{"n_head": 5, "bias": "none", "init_std_o": 0.0, "lr": 0.00385, "lr_head": 0.00916}
Each number is 128 + 32 x the weight over its row's rms, rounded and kept within 0 to 255. Layers, rows and columns count from 0. The size above them is the row's rms in percent of the matrix's.

# layer 7 MLP up, 640x320, rms 0.0776, rows 528-632, columns 256-319
size [103  91 103  99  99  98  94 103 102 102 103  96 106  94  99 108 102 104  98 102  99  98 100  91 101 121  95 104 102 102 102  95 102  98 103  96 105 103 105 102 103 102  99  98 101  97  96 101 100  97  98 101  99 102 105 102  95 107 100 108 104 101 103 106  96  96  91 101 101 101 109  98 100  99 100  97 109 114  98  96 104  99  99 101 106 103  95 101 100  93  92 103 104  98 102  99 101 104 101  99 100 101  93  98  99]
[[107 131 123 114  86 143 158  70 186  95 101  67 134 148 164 138 145 155 142  91 148 116  78 145 113  94 181  75  62 124 137 105 183 235 149  95 118 199 172 133   0  91 150 113 139 149 108 140 126 181 162  80 122  89  91 147 162  71 107  92 132 153 158 107]
 [139 112 116 117 161 148 114 170  65 100 175 110  84 106  91 127 107 172 136 117  84 160 161 175 115 127 120  98 173 161 169 180 115 138 145 141 132 155 162 118  82 173 155 153  87 134  88 135 139 126 157 163 107  70 126  94 156 179  61 173 102 170 109 113]
 [166 157 124 158 105 114 106 105 153 104 135 119 122 111 138 106 113 167  85 123  75 104 113 188 183 134 167 140  91 153  76 119 154 121  97 136  76 119 136 154 159 124 210 151 101  98  95 140 155 147 103 147 139  77 155 114  61  92  95 145 132 145 200 191]
 [108 157 127  98  71 184 151  61 135 135  87 127  65 136 154 115 111 103 136  59 147 169 123  89  69  96 112  90 133 143 162 121 107 100 121 112  78 101 114 138 134 166 109  90 122 156 151 120 155 137 122 110 131  80 151 148  69 144 185 122 181 110 101 116]
 [ 86 118  84 111 185 147 153 104 134 163 111 143 121 101 141 129 137 123 111 116 107 137 146 167 119 146 137  89 135 108 107 118 145 179 140 167 141 137 123 112 122 113 171 100 138  88 151 168 123 161 136 147 149 156 164 140 112 146 101 161  69  79  76  87]
 [129 197 145 144 111 124 108 166 135 145 124 123 179 140 108 165 160  97  88 186 115 169  70 134 175  73  98 119 113 113 115 137  96  89 170 110 106 162 142 110 101  84 120 134 142 111 187 116 159  81 180 151 169 125 107 168 155 117 155 130 103 145  73 128]
 [ 69  39  94 169 127 167 126 175 136 154 128  70 136 134 193 163 106  92 143 123  95 140 100 180 156  97 117 118 121 108 111 142 136  31 151 119  92 187 121  94 127  76  86 128 212  94 131 118  83 146 139 124 166 193 180  83  18 146 141 125 117 156  79 122]
 [108  67 136 116 126 162 109 160 114  91 137 128 135 182 151 130 126 151 145  76 101 121 166 128 135 192 112 177 152  83 159  62 123 133 174 166  83  93 116 117 149 125 158  88 159 174 173 159 123 145 175 153 115 112 106 184 130 143 200 179  58 148  84 129]
 [ 97 138 105  96 139 107 154 145 128 117 124 180 105 176  81 162 185 140 143  80 125 112 133 102 149 131 126 148 109  92 148 157 124 102 120 152  93 162 163 144 135 126 114 198  79 124 158 166 143 117 179  97 135 141 129  93 136  85 110 161 181 156 159  72]
 [ 94 150 126 137 104 137 106 136 127 189 114 112 112 101  73 127 133 105 191 145 107 159 118 154 162 105 108 147 164 161  87 107  88 114 165 167  28  52 116 154 117 185  98 112 203 182 131 188 151 147 157 122 124 170 143 104  80 108  92  28 119  80 133 135]
 [137  98  78 168  98 155 131 154 145 109 102 153 101 152 150  90  95 128 124 106 131 133 157 114 147 111 162 155 160 146 113 152  84 164 177 165  24 151 136 106 141 176 170 154  89 166 121 155  73 144 225 165 146 151 132  95 150 142 159 137 121  93 168 132]
 [131  77 184 168 117  86 120  32  97 103 118  95 150 119  95 120 100  85 220  95 166 130 141  93 114 131  59 143 201  57 100 103 105  99 150 110 142 158 121 169 124 106 109 207 132 130 121 127 167 114 147 117 139 131 116 123 146 172 111  80 114 131 114 137]
 [103 102 173 155 195 146 140 197 112 137 104 117  70 120 153  78 118 131 132 137 144 157 137 127 104 156  96  93 105 194 179  80  67 246 104 149  83 176 141  78 137  95  97 145  88 119 154  77 135 138 121 116 131 104 187  69  63 131 103 107 101 134 183 104]
 [193 102 109  98 166 106  89 115 151 136 144 180 129 124 113 111 161 183 118 150 177 134  99 119 148 155 126  87 133 152 133 159 133 157 173 123 179 167 149 125 144 137 119 137 176 112 125 143 127 134 123  81 160 165  96 120  83 124 146 124 115 128 136  80]
 [129 154 163 134  98 133 127 146 146 137 127 162 185  92 104 150 123 124 134 154  91 107 102  86  69 142 138 144 133 116  66 135 149 113 117 123  99 158 141 136 180 194 141 131 127 136 193 119 108 163 188 150 162 170 132 140 171 154  83 117 191 161 146  96]
 [173 159 191 137 158  93 108 211 119 193 104 123  97 107 157  91 153 100 134 121 120 127 170 183 151  82 122 114 144 135 190 135 139 129 107  95 156  96 218  78 110 133 130  72 103  99 133 153 209 110 104  98 113 143 143 165 135 134  94 127 145 107 126 114]
 [ 78 226 121 125 155 143 157 127 132 105 140 154 155 111 106 153 122 184 128 125 113 123 178 145 158 145 132  80 124 104 129 143 140 149 136  81  56 142 144 165 170 112 131 161 187  68 115 166 128  80 117 138 145 113  94  92 172 189 147  80 156 131 171 115]
 [154 132 172 143 121 163 115  91 146 100 127 151 164 132 155 152 131  58  92 105  74 124 109 113  59 102 103 154 188  82 135 137 208 165 133  83 115  81 142 105 128 146 160 160  97 147  94 115 134 129 131  60  54  88 104 165  84 157  97 112 166 144 132 126]
 [ 78 113 181 178 102 128 141  74 103 138 112 113 160  77 171  98 188 103  96 138  82 111 135 147  75  96 103 156 114 144 117  74 111 113 129 110 172 144 143  52 140 170 112  98 134 128 142 191 111  93  77 134 158 105  87 107 140  96  86 143 140 141 128 113]
 [108 143  84 178  87 128  80 154 143 150 121 176  87 119 114  81 120 180 153 168 122 143 128 179 122 139 110  98 133 104 176 139 157  92  94  86 124 114  61 171 136 145 186  78 127 147 108 108 109  91 134 186 159 166 138  89 163  93 134 103 104 129  79 150]
 [135 113 169 110  95 142 142 139 167 110 117 140  78  68  79 144  90  98 178 118 107 130 109  86 128 154 151 120  74 140 132 136 112 129 129  99 140 119 183 140 188 142 154 164 118 140  44 123 120  85 146  80 122 147 101 133 125 173  38  98 146 138 179 138]
 [155 141 147 155 137 118  44 128 107  83 129  86 134 119 122 128 151 162 160 109 105  75 110 108 147 141 147  95 116 169 182  81 122 136  92  95 109  74  86 125 149  96 164 159  64 100 132 130 110 164 144 109 154 116 142 123 157 116 154 117 126 151 131 126]
 [ 57  93  88 164 147 135 173 167 179 178 137  84 122 155 126 140 135 129 145 153 134 124 115 101  94 160 138 127  90 127 149 134 157 115 157 169 107 145  89 158 116  83  69  73 116 115 131  76  87 141 147 142 112  96 106 141 125 101 122 100 120 142 116 192]
 [147  74  55 167 128 184 103 146 136  98 160 125 123 175 107 118 152 162 160  88 112 210 113 128 134 170 101 120 190 117 128  74 106 123 133 158 169 179 161 181 160 126 111 173 131 131 122  61 179 132 108 171 129 154 126 166  92 216 139 140 174 136 136 152]
 [135  88 174  67 154 119 115 106 122 139 117 146 151 129 106 182 183 151 117 113 182 151 101 122 146 175 113 113 138 109 129  99 106 132 120 130 145 129 144 141 180 142 187 144 153 145  91  76 176 123 113 160 150 137 144 150 116 146 120 130 101  43 169 142]
 [161 116 118 101 169 164  92 112 158 124 131 103 124 147 116 141 117 131 147 195  89 148 164 101 157 177 165 119 179  86 169 117 105 145 152 128 178 111 119 132 142  95 135 100 178 139 152 101 187 180 145  66 109 180 102  81  78 107 131 137 102 138 107  68]
 [ 86 122 118 134  79 114 168 122  76 128  89 191 155 151 112 116 143 158  69 138 123 133 155  89 122  87  92 167 166 101 117 152 135 151 117 123 163 109 141 187 117 120 150 146 148  95 120 141 115  97 181 105 163 163 101 135 149 111 142 116 125  76 137 127]
 [132 169 188 133  97 103 111 149 130 141  84 117 100 119 135 155 115 133 168  98  91 127  93 119  81 116 122 196  98 164 169  91 120 172 156 119 134  85 106 143 118 139  90  81 113 144 191 103 109 121 124 101 107  66 153 115  74 162 156  89 191 131 107 114]
 [177 122 147 156  88 131 122  81 133 170 114 132 194 151  86 159 116 114 104 146 117 126  87 119 187 125 142 117 138  84  67 165 204 145 107 103 124  86 112 150 159 125 118 150 156  74 154 114 127 160  94 146 116 168 117 150  96 137 136 150 127 151 128 187]
 [146 114 176 153 129 120 104 155 140 100 132 140  95 120  99 103 132  90 165 108 136 172 135 121 163 190  97 178 143  97 154 127 181  86 164 132  99 176 116 123 148 171 108 110 153 126 169 111 138 116 138 147 133  93 155 158 115 118 169 113  86 130  96  88]
 [100  93 171 139  88 183 126 146 106 115 145 148 132 190 154 126  85 128 123 128 153 136 149 159 111  86 225  70 122 120 164 119 180  88 210 134 187 148 140 175 148 119 196 109 144 115 142 192 135 140 142 134 133 112  99 158 183 112 149 164 177 111 109 124]
 [120 119 167 144 157 102 141 145 155  93  79 133 171  26 117 133  56  86  88 131 172 154 164 120 169  61 174 187 164  71 114 161 181  99 178 102 108 133 117 148 150 136 162 131 100 109 147 142  98 124 131 122 156 151  62 145 108 161 137 184 158  83 142  96]
 [104 118 120 155 117  62  86 125  87  76 132 179 139 136 159 101 109 170 141 137 111  90 128 135 127 143 159 169 145 108 167 102  97 116 143  62 135 161  93 101 186 144 113 121 139  91 127 161 146 122 126 197 194 157 126 164 134 134 113 172 162 126 139 137]
 [134  61 172 103  75 137  67 154 171 172 138 139 189 127 129 102 131  79 128 118 136 126 153 183 110 139 123 124 116 149 146 117 110 161 152 115  89 164 137  63 112 120 110 136 107  88  90  83 139  92 143 129 126 148 193 134  94 126 159 119 105 148 137  98]
 [126 104 166 152 145 109 142 150 147  84 126 138 149 172 101  99  38 115 117  87 132 185 105 184 112  87 159 133  93 121 126  59  79 156 156  64  83 114  98 108  90 129 169 123  93 125 119 103  82 138 186 142 135 150 106 110  82 111 153 136 104 138  94 139]
 [115 130  98 115 104 121 181 122 185 160 151 149 105 106  74 140 140 114 121 116  99 117 166 101 120 136  96 171  91 134 143 162 132 105 122 161 170  97  99  96 167 147  92  49 131 113 110  91 150 174 104 114  77 120 128 177 144 117 165 124 109 149  79 138]
 [147  81 157 100 106 120 103  57 109 198  88 128 146 149 127 126 194 187 102 104 167 157 165 132 124 132 129  87  93 176  61 177  80 128 136 120 118 117 111 116 123 109 109 139 159 171 167 171 132 165 111 121 141 104 102 136  77 143 100 104 194 134  38  88]
 [155 112  78 151 153 159 125  64 102  87 171 127  95  94 123 120 114 109 138 121 165 129  80 114  93 126 112  72 129 119 114 129 108  72 125 128 151 111 163  98 121 175  84 123 129  82 142 176 139 122 146 144  94 188 123 145 155 160 158  79 137 145 128  91]
 [166 124  98 102  85  91 141 104 143 111 108 156 189 125 101 163 113 105  86 160 157  97  98 170  56 157 145  87 160 108 150 111 169 185 120 120 156  95 123 151 134 118 116 100 132 101 142 134 126 142 132 125 117 134 142 125  92 175 186 146  92 155  75 105]
 [122 119 101 108 128 160 170 175 146  84 159 121 132 176 155 118 179  79 111 132  44  74 138 111  89  87 164 137  98  73  91  72 147 103 120 132 177  94 122 127  99  77  81 191 139 165 130 100 141 123 131 164 144  86 102  90 111 124  89 100 186 157 119 100]
 [152 129 136 108 167 201 106  49 137 101 127  97 175 103  91 128 152 156 150 114  81  67 100  72 122 123 116 176 156 195 206 118 181 127  81 127 117 181 154  53 141 139 113 105 162 142 119 107 137  83 153 162 119 100 192 100 134 152 139 142 157 119 127 140]
 [205 175 112  92 165  95 169 149 122 118 122 111 130 133  87 139 184 124 115 144 114 144 124 163 107 101 138  84 122 159 110 154 122 130 137 163  60 158  98 133 114 160  68 103  65 120 156 146 107 152 146 140 132  90  89 161 151 136 148 200 142 115 156 136]
 [ 94 140 157 101 162 199 162  80 114 120  99 179 116 149  66 145 105  96 125 117 123 118 180 153 106 121 135 175 172 128 137 119 117 166  89 136 130  61 139 139 139 119 153 146 184 207 106 164 117  71 138 158 122 217 136 152 131 124 129 169 144 160  76 159]
 [136 113 207 176 128 143 157 151 143 127  79 155  75  75 111 108 159 163 113 154 103 175 143  96 104 121 164  75 144 205 154 166 131  90 103 112 139  75 141  75  84 124 128 101 116 137 139 139 134  38 150 101 149 113 171 162 110 152 151 131 110 166 136 162]
 [141 142 134 173 153  84  91  89 107 108 139 173 150 149 111 148 134 120 164 136 185  90 119 154 164 182 178 147 124 133 112 135 177 119 160 122  97  93 102  95 107 208 134  98 196 152 153  97 129 200 110 153 161 114 123 134 107 135 150 119 130  91 103 124]
 [ 87  92  82 127 108 137 126 150  99  97 127 144 143 109 126 109 121 137 118 112  53 149 153  71 132  89 130  41 159 159 153 153 182 232 182 153 118 110  77 169 148 136 161 102 158 148 114 123 148 140  61 164  52 129 113 110 109 129  97 112 143  99  96  30]
 [149 110 130 118 106 110 112 153 124  62 118 143  51 148 136 101 137 116 106 140 152 145 121 170 213  70 151 134 102 143 111  86 206 143 122 141  54 114 137 154  85  87 101 111 172 130 163 106  95 168 127 145  92 151 113 114  93 107 114 133 110 137 142 134]
 [125 123 179 107 151  87 149 137  90 159  93 142 148 155 106  97 134 175 136 121 146 164 135 135 158  96 155 180 124 132 133 126 121 136 162 133 130 179 150 141 117 160  91 155 120 183 109  87 135 100 145  93 115 118  52  92 175 131 152 125 190  86 135 189]
 [107  70 157 225  97 153 158 109 145 127 173 101  92  78 152 129 163 161  87  64 176 136  87 124 181 127 136 118 111 171 111 140 104  99  70 105  96  90 154 181 127 173 146 161  65  83 204 145 137 116 114  92  69 118 136 148 182 113 168 111 129  69 154 134]
 [109  94 109 127 194 119 121 153 116  48 167 163 126 100 128 145 158 156 174 112  79 175 155 157 178  75 116  61 163 153  78 111 102 126  83 100 107  71 103 108  57 158  89 106 118  80 138 149 152  85 129 140 140 132 166 148 158 134 177 160 153 100 159 112]
 [140 162 115 135 144  54 134 120 150 142 105 209 164 149  68 114 144 107  93 122 160  90 122 121  71 119 121 158  74 144  90 119 135 188 109 130 135 134  91 126 115 145 107 141 168 174  95 140 125 100 168  71  53 124 154 150 100 152 112 114 147 115  97 108]
 [155  99 108 114 209 122 121 127 171 114 224 145 136  87 193 114  50  97 158 152 185  71 145 110 154 168 107 160 121 164 152 125 167 116 134 158 125  84 135  87 126 145 201 203 118 115 133 135 120 103  76 125  61 118 130 124 107  73  69 139 165 127 112 157]
 [171  98  53 159 136 134 125 141 156 177 131  88  91  83 136  62 200 140 203 121 173 153 115 107 102 162 111 138 154 138 125 160 196 128 175 130 150 125 155 127 137 161 139  94 124  88 158 139 125 130 182 154 139 146 147 144 113 104 214 138 112 113 139 104]
 [ 86 169 202 210 117 143  98 132 123 143 136 129 134 170 102  87 105 141 153 116 111 140  72 109 142 108 108 164 119  81 128 140 134 129 101 136  95 182 135  92 117 115 150 128 119 151 144  73 128 187 114  84 119  80 109 136 117 158  70 174 108 139  98 116]
 [ 94 139  99  90 150 136 117 132 124  53  96 111 199 138 133 135  74 124  81 130 127 145 121  60  90 119 119  96 149  87 103  78 167 155 156 161 147  70  81 137  71 131 138  88 116 172 185  54 195  99 178 154  88 221 133 132 113 153 146 128 151 107  74  97]
 [135 160 165  71 140 106 120 113 181 125 189 164 131 121 152 131 119  64  88  91 201 167 132 124 131 132 168  84 141 114 111  91 150 141 140  90 157 114  87  89 161 154 112 104  61 163 110 122 131 150 124 103  88 129 120 104 121 136 155 140 164 154 139  64]
 [123  59 114  92 138 106 129 126  98  89 121  76 205  90 113  98 103 128 107 112  88  78  99 124 119 117  98 115 162 107  81 167 155 126 140 109 145 118 136 147 123 166 137  92 107  83 152  88 191 136 143  97 120 141 169 122 145 169 173 110 141 176  73 161]
 [141 146 109 112 117 135 122  87 177 161 118 151 130 127 172 149 134 118 122 128 153 116 105 128  55 138 166 120 101 126 132  98  78 145 104 113 156  91 141 106 116 142 178 101 124 153 107  92 119 142 107 137 113 150 154 159 109  85 147 102 156 129 124 149]
 [ 94 135  93 108 174 126 105 113 162  74 117 109 110  96  91 138 114 144 183 133 114 113 137 181 156 132 187 157 115 103 147  93 180  87 110 121 156 100 176 126 108 102 155 155 122 167 140 133  85 120  76 170 115 153  81 156  77 134 137 183 118 104 169 130]
 [133 107 141  94 100 144 131 168 115 155 194 101 171  53 132 149 111 131 129 144 107 144  36 140 106 104 182 121 128 124 141 158 107 113 167 120 164 108 125 140 127  49 160  78 112 232 128 113 132 106 114 115  92 115  91  74 140  43 107 121 179 129  93 115]
 [ 86 177 152 155 128 141 128 173 165 129 112 119 128 160 115 103 104  82 136 144 137 128 124 172 163 130  84 105 125 136 118  62  98 114 156 140  81 121 163 131 120 105 109 192 128 124 160 115 114 174 164 107 157 153 125 141 142 136 118 134  60 155 108  53]
 [143 131 112 121  82 135 118 116 145 155 152 101 110 152 207 118 148 122 106 100 158 136 107 113  99 147 112  99  92 106 125 105 101 195 126 152 137  69 103 106 198 102 142 137 105 109 128 138 171 157 122 131 139 112 203 136 137 115 165 101 161 173 127 108]
 [119 121 146 146 100 129 138 119  91 130 102 107 150 139 147  38 108 127 113 116 186 130 112 162 123 115 128 138 107  88 140 127 142 127 159 184 144  65 119 133 145 122 145 130 132 125 118  44 126 134 165 191 161 139 173 139 105 121 133 183 166 113 102 141]
 [180 123  87 115 169 126  72  92  91  85 139 153 103 125 130 137 102 144 157 169 106 121  93 146 138  88  77  73 153 149 118 115 128 158 107 119 142 136  60 180  40 131 149  68 101  99 189 140  99 121 146 111 124 122 110 173 177 100 161 147 167 126 166  99]
 [117 101 116 169 137 117 123 129  69 134 107 124 148 177 175 182 106  93  96 151  94 141 144  82 164 151  73 106 133  92 148 117 194 212 131 166 159 154 153 134 109 149  91 117 150 114 113 124 176 134 114 152 174 102 136 112 128 120  86  80 109 172 101 127]
 [114 229 163 131 121 143  83 126 136 138 136 177 137 122 113 153 102 146 113 146 126 140 125 167 155 130  91 155 151 150 149  91 152 158 150 138 112 108  86 116 107  60 120  93 136  71 155 130 126  50 160 140 103  81 148 115  74  64 145 123 109 145 126 158]
 [105 123 103  91 168 165 122 109 192  56  95 130 116 131  96 128 110 131 142 159 122 121  87 113 155 162 206 120  83 102 155 146 116 138 129  84 163 149 178 111 132 118 107 156 139  97 108 150 121 191 121 165 150 108 164 150  99 153 151 103 107 160  68 115]
 [157 115 113 153 143 125 150 118 140  77 109  95  82 150 153  75 143 102 121 166 164 184 162 135 182 121 114  51 140 177  92 108  79 168 200 131 150 147 141 230 157 130 138 123 157 111 102 160 100 103 107 160 107  78 164  90 136 133  81 109 160 136 121 104]
 [104  87  96 123  88 133 135 126  90 147 136 179  93 132 145 209  68 152 151 151 197 119 135 158  84 126 176 131 103 123  53 130  57 132  98 195 121  38 123 169 139 161 126 121  95 184 130 161 100  77 163 114  62  93 125 103 112 116 153 180 144 159  99 164]
 [108 162  87 156 164 124 159 113  73 126 141 159  95 172 125  87 117 119 144 140 111 159 169 144 114 142 138 124 144 173 160 106 148 102 157 137 116 145 159 151 164 110 144 169 144 123 154  62 131 136 141 159 150 120 134 215 141  84 130 109 118 123 112 161]
 [173 136 137 171 145 105 147  83  79  98 149 112 190  90 134 154 148 112  89 115 169 107 113 199 110 144 112  71  99 152 117 114 106 101  92  93  86 135 184 111 141  75 184  97 142  93 163 151  83 129 133 132 151  91 150 116 186 151 161 123 176  82  90 128]
 [115 116 131 124  93 133 119  83 154 159 124 190  98 126 137 142 118 115 147 112 143 170 131 118 144 155 131 146 127 122 150 122 118 143 151 172 109 147 182  25 173 190 155 145 125  63 100 135 110 126  85 148 113 107 196 143 104 102  99 104 158  83 112 130]
 [136 132 124 158 154 106 182 164  99 123 125 123 147 131 117 160 122  82 126  81 107 179 120 101 117 141 118  75 157 176 167 109  86  98 184 204 167 107 180  79 138 115  93 128 141 101 130  94 145 135 114 155 163 133 119 162 160 161 189 159  93 132 123 155]
 [ 92 151 117 140 167 165  70 177 121 125 137 128 116 163 204 113 154 160 150 111 134 164 150  95 146 141 117  76 156 121 156 128 148 135 163 101 145 109  97  96  79 130 112 138 143 181 145 133 170 137 150 144  83 106 150 197 166 114 155 104 147 159 159 145]
 [115 105 177 104 159 139  99 129 161 171 127  84 113 127  95  65 142 117 144 122 125 154 130 171  80  88 119 127 113 190 162 119 187 121 119 106  62 114 112 145 150 152 173 127 123 129 121 126  67 167 138 100  98 138 121 138 136 155 159  89 109 190 112 126]
 [ 89 134 169 102 126 164 154 127 112 143 139 103 133 118 159 116 111 171  98 129 117 125 103 171 130  79 124 179 151 127 105 169  95 119 117  86 141  98 138 114 137  66 108 191 152 127 117 158  54 140  83 113 213 165 147  75 161 149 125 165 110  93 149 134]
 [150 148 133 127  96 161 103 151  84 138 126 121 147 157 186 119  99  69 111 146 157 194 116  96 122 140  99  91 113 159 203 139 124 128 128 131 128  97 165 154 120  85 137 164 107 154 106  43  89 128  96 124  75 111 161 107 161 117  58 152 203 210  98 128]
 [ 76 102 134 113 146  84  99 142 100 139 145 113 154 104 147 102 166 165 106  88  92 161 123 126  86 160 143 148 148  90 134 133 133 102 114 164 140 167  71 175 164 123  79 107 113 125 130 137 111  75 112 154 152 140 197  87 187 138 167 161 158  70 146 129]
 [195 163 110 152  74 102 137 114 147 188 174 130  65 112 150 130 129 108 128  75 113 112 150  81  90 142 175 109 137 152  93  87  76 154 127 134 142 121 120  99  73 107 150 116 136  91 129 126 104 136 137  52  24 145 202 162  72 122  92  82  96 103 123 195]
 [180 155  87 131  94  70 106  94 151 117  64  90 155  71 120  91 145 106 122 138 145  50  82 142 150 135 116 108 174 149 112 129 114 142 174 159 100 118 140 135 117 106 178 107 118 183 177 118 147 115 138 113 121 110  66 176 185 136 130 134 111 143 193  83]
 [120 176 107 107  95 145 206 173  88 124 151 140 132 101 115 165 121 151 147 132 169  97 177 169  88 100  97 128 112 141  87 110 101  90 147 161  84 177 142  90 157 101  81 133 101 105  96  94 124 151 122 149  89 120 129 134 130 156 226 102 119 180 141 135]
 [121  77 111  90 148 102 151  82 124 168 144  68 117 118 110 120  88  65 126 123 151 172 166  92 132  64 126  99 114  99 131 161  93 151 133 136  91 121 139 165 178  75 155 129  15 148  97 141 172 192 128 129  60  96 103 126 126  97  85 182 135 134 135 129]
 [128 139  51 116 117 110 118 145 167 104 124 113 101  93 119 143 141 115 148  87 118 112  81  57 144 173 151 128 198 124 130 177 138  69 110  82 172 166 138  63  82 169 125  82 166 180 110  96  68 160 148  92 180 121 185 120  95  98 147 183  99 122 119 139]
 [ 72 145 168 104 112 139 160  95  92  86 152 157 123 116 163 137 151 109  68 175  96 142 100  72 149 140 150 133 113 125  91 101 139 114 195 128 123 100 136  57 163 125 149 131 128 202 135 116 125  87 129 170 172 133 104 103  86 133 175 149 134 115 123 149]
 [159  79 117  99 112  95 102 119 132 116 221 118 136  70 128 148  76  99 154 139 143 112  89 118 104 141 166  92 145 104  90  98 102  99 197  99 157 120 151 114 107 118  91 184 182 122 130 142 104 151 140 134 158 143 175 153 116 115 135 152 144 123  58 124]
 [142 120 164 127  94 134 172  81 139 158 123 133 145 191 161  98  72 136 147 142 141 172 133 174 108 130  92 152 130 114  95 141  96 180 187  94 129 129 168 156 147 186  76 173 131 159  87 146 165 105 167 157 118  93 160 126 107  87  83 128 164 123 174 130]
 [103 122 128 138  82 136  95 151 120  77 139 127 143 118 133 129  92 134 177 133 147 141 156 104 137  74 191 143 137 115 115 179 120 160 119 101  88 145 162 122 153  84 104 111 116 181 193  73 124 203  61 100 105 130 107 102 151 109  43 180 131 110 115 151]
 [ 53 116 159  69 152 132 105 179 125 193  55 181 160 120 126 111 104 151 173 184  64 107  96 130  95  99  99 103 116 164 166  33 177  85 160 123  84 178 165 140 140  90 128 132 163 119 151 163 148 146 133 171  67 109 100 108 157 125  77 114 136 132 137 113]
 [117  99 189 101 120  87 195 131 139 147 169 108 113  96 118 161 149 163 114  99 133  96 129 143 185 125 135  97  97 129 145 135 119 120  93  90 178 138 161 182 144 120 173 116 115 178 140 140  59  82 160 144  75 118 140  90 128 202  97  88 179 119 127 118]
 [114 117 110 137  81  84 125 149 119 136 157 136 166 113 179 165 161 123  94 120 126 137  92 124 122 170 181 183 151 143 141 164  75 126 126 174 119 163  80 112 116  72 115 153 191 157 118 122  97 143 117 116 139 149 109 188 144  84 137 132  83 123 147  82]
 [125 128 105  76 174 157 122 117 163 113 148  53 121 150  53 173 131  76  83  96 156 100  89 110 135 178 140 116 175 152 192 107 110 119 146 139 125 144 171 111 129 159 163  81 161 149 107 135 178 110 143  98  97 134 139 141 103 107 112 113 139 139 129 158]
 [168 138 110 160 106 133  91 162 172 169 150 103 105 105 134 141  97 166 153 150 156 110 200 107 101 138 162 140 135 181 115 118 170 129 156 132 110 143 115 169 111 126 146 144 130 152 148 131 139 191 108  95 163  99 139  89 145  82 147 166 151 155 116 166]
 [ 94  80 129  93  98 124 118 133 129 182 144 132 149 158 189 122 148 120 108 148 148 131  96 132  93 118 103 160  99  85 158 115 101  70  99 126 124 132 148 125  93 159  89 134 134  26 167 143 126 114  88 152 139 162 112 195 135 100 133  89 171 135 106 137]
 [111 181 144  89  92 117 124  95 136 165 179 121 105 111 163  83  98 112 133  81  78 111 136 119 121 126 196 141 168 112 108 130 150 139  98  71 125 163 152 132 128 115  95 133 124 143 158 149 158 173 157 125  97  98 123 147 126  98  89  87 216 128 141  65]
 [ 63 149 129 127 107 113 110  97 116 180  93 188 160 130 186 153 121 144 120 103 155 144 204 126 149 107 183 140  92  85 113  88 122 129 136 165  96  86  91 102  86 128 146  84  89  97 136 195 126 125 139 137 157  94 130  88 124  83  96 138 105 157  70 188]
 [109 120 134 181 156 103 112 132 100 114 152 171 109 123 132  65 132  63 128 194  76 171 114  58 131 147 115 181 164 147 137 127 158 161 131 184 109 126 125 152  67 165 121  57 150 155 109  88 134 111 108 125 119 110 130  93 146 120 125 128 159 144 173 125]
 [ 93 125 148 175 129 128 125 151 124  89 153 100  47 158 137 151 146 109 117 108 124  97 100 157 133 128  95 227 127 106  95 130  86 144 134 138 161 113 125 140 185 137 160 157  74 212 195 169 155 132 133 111  54  47 153 159 139 104 145 115 139 195 173  95]
 [123 102 145 119 158 157  62 102  86 123 122 138  64 112 114 133 164 172 174  88 104 136 132 140 129 110 122  95 108 113 161 202 134  67 149 191 145 100 154 137 119 131  93 142 101  83  98 110 158 125 132 188 138 103 106  56 124 107  89 149 126 122 180  83]
 [152 128 145 147 146 149 133 139  99  76 108 171 166  72 211 159 118 138 140 130 107 146 147 114 125 123 173 146 122 145  65 127 141 117 149  92  62 104  57  68 156 120 133 149 147  84 117 156 165  97  77  92  73 116 103 126 160 133  82 140 146 121  57 134]
 [157 130 118 118 146 156 145 125 142 121 103 121  79 106 103  77 107 191 173 130 132 122 155 202 165  95 122 131 134  57 168 135  94 121  85 124 138 141 172 110 136 165 157 154 150 106 115 159 105 167 117 127 234  90 127 124 116 119 126 197  87 155 137 100]
 [140 126 160  62 141 145 134 154 140 150  77 150 113  99 146 169 115 143 156 132 118  96 103 100 120  98 149 136 146  88 161 147 113 113 132 101 140 147 162 146 138 182  81 108 135 142 146 141 140 153 118  45  79 134  92 144 167  90 186 160 130 118 168 124]
 [ 99 124  86  96 164 110 175 186 121 121 110 102 164 131  96 126 166 178 113 126 129  90  85 117 151  82 188 168 124 150 137  74 121 185 152 145 105  78 127 175 137  73 114 204 140 160  41 126  89 130 129 137 137  92 129 181  98 146 135  60  78 100 161 108]
 [ 96  78  59 103 111 132 148 155 184 142 141 156  95 101 137  81 128  68 108 137 166 166 120 119 151 143 122 150 189 140 149 107 108 114 102  84 172 145 142 119 142 100 117  76 178 124 125  88 154  81  75 141 143 159 157 106 147  89 162 132 129 101 184  99]
 [ 85  65 189  91  95 160 139 140 123 119 158 114 152 103 176 104 184 109 144 143  67 142 129  84 104  78 124 172  99 124 151 128 153 117 129 148 118  99 139 150 121 150 175 117 189 133 109  99 122 129 181 110 109 191 110 168 107 130 146 158 191 151 147  94]
 [112 147 131 109 118  68 164 176 208  60 175 155 199 141 186 151 133 143 133 112 104 104 107  92 159 112 127 204 137  69  63 139  84  92 106 105  84  96 137 101 161 177 113 152  95 162 128  89 130 218 130  93 139 104 107  92  94 162 151 177  51 106 185 137]]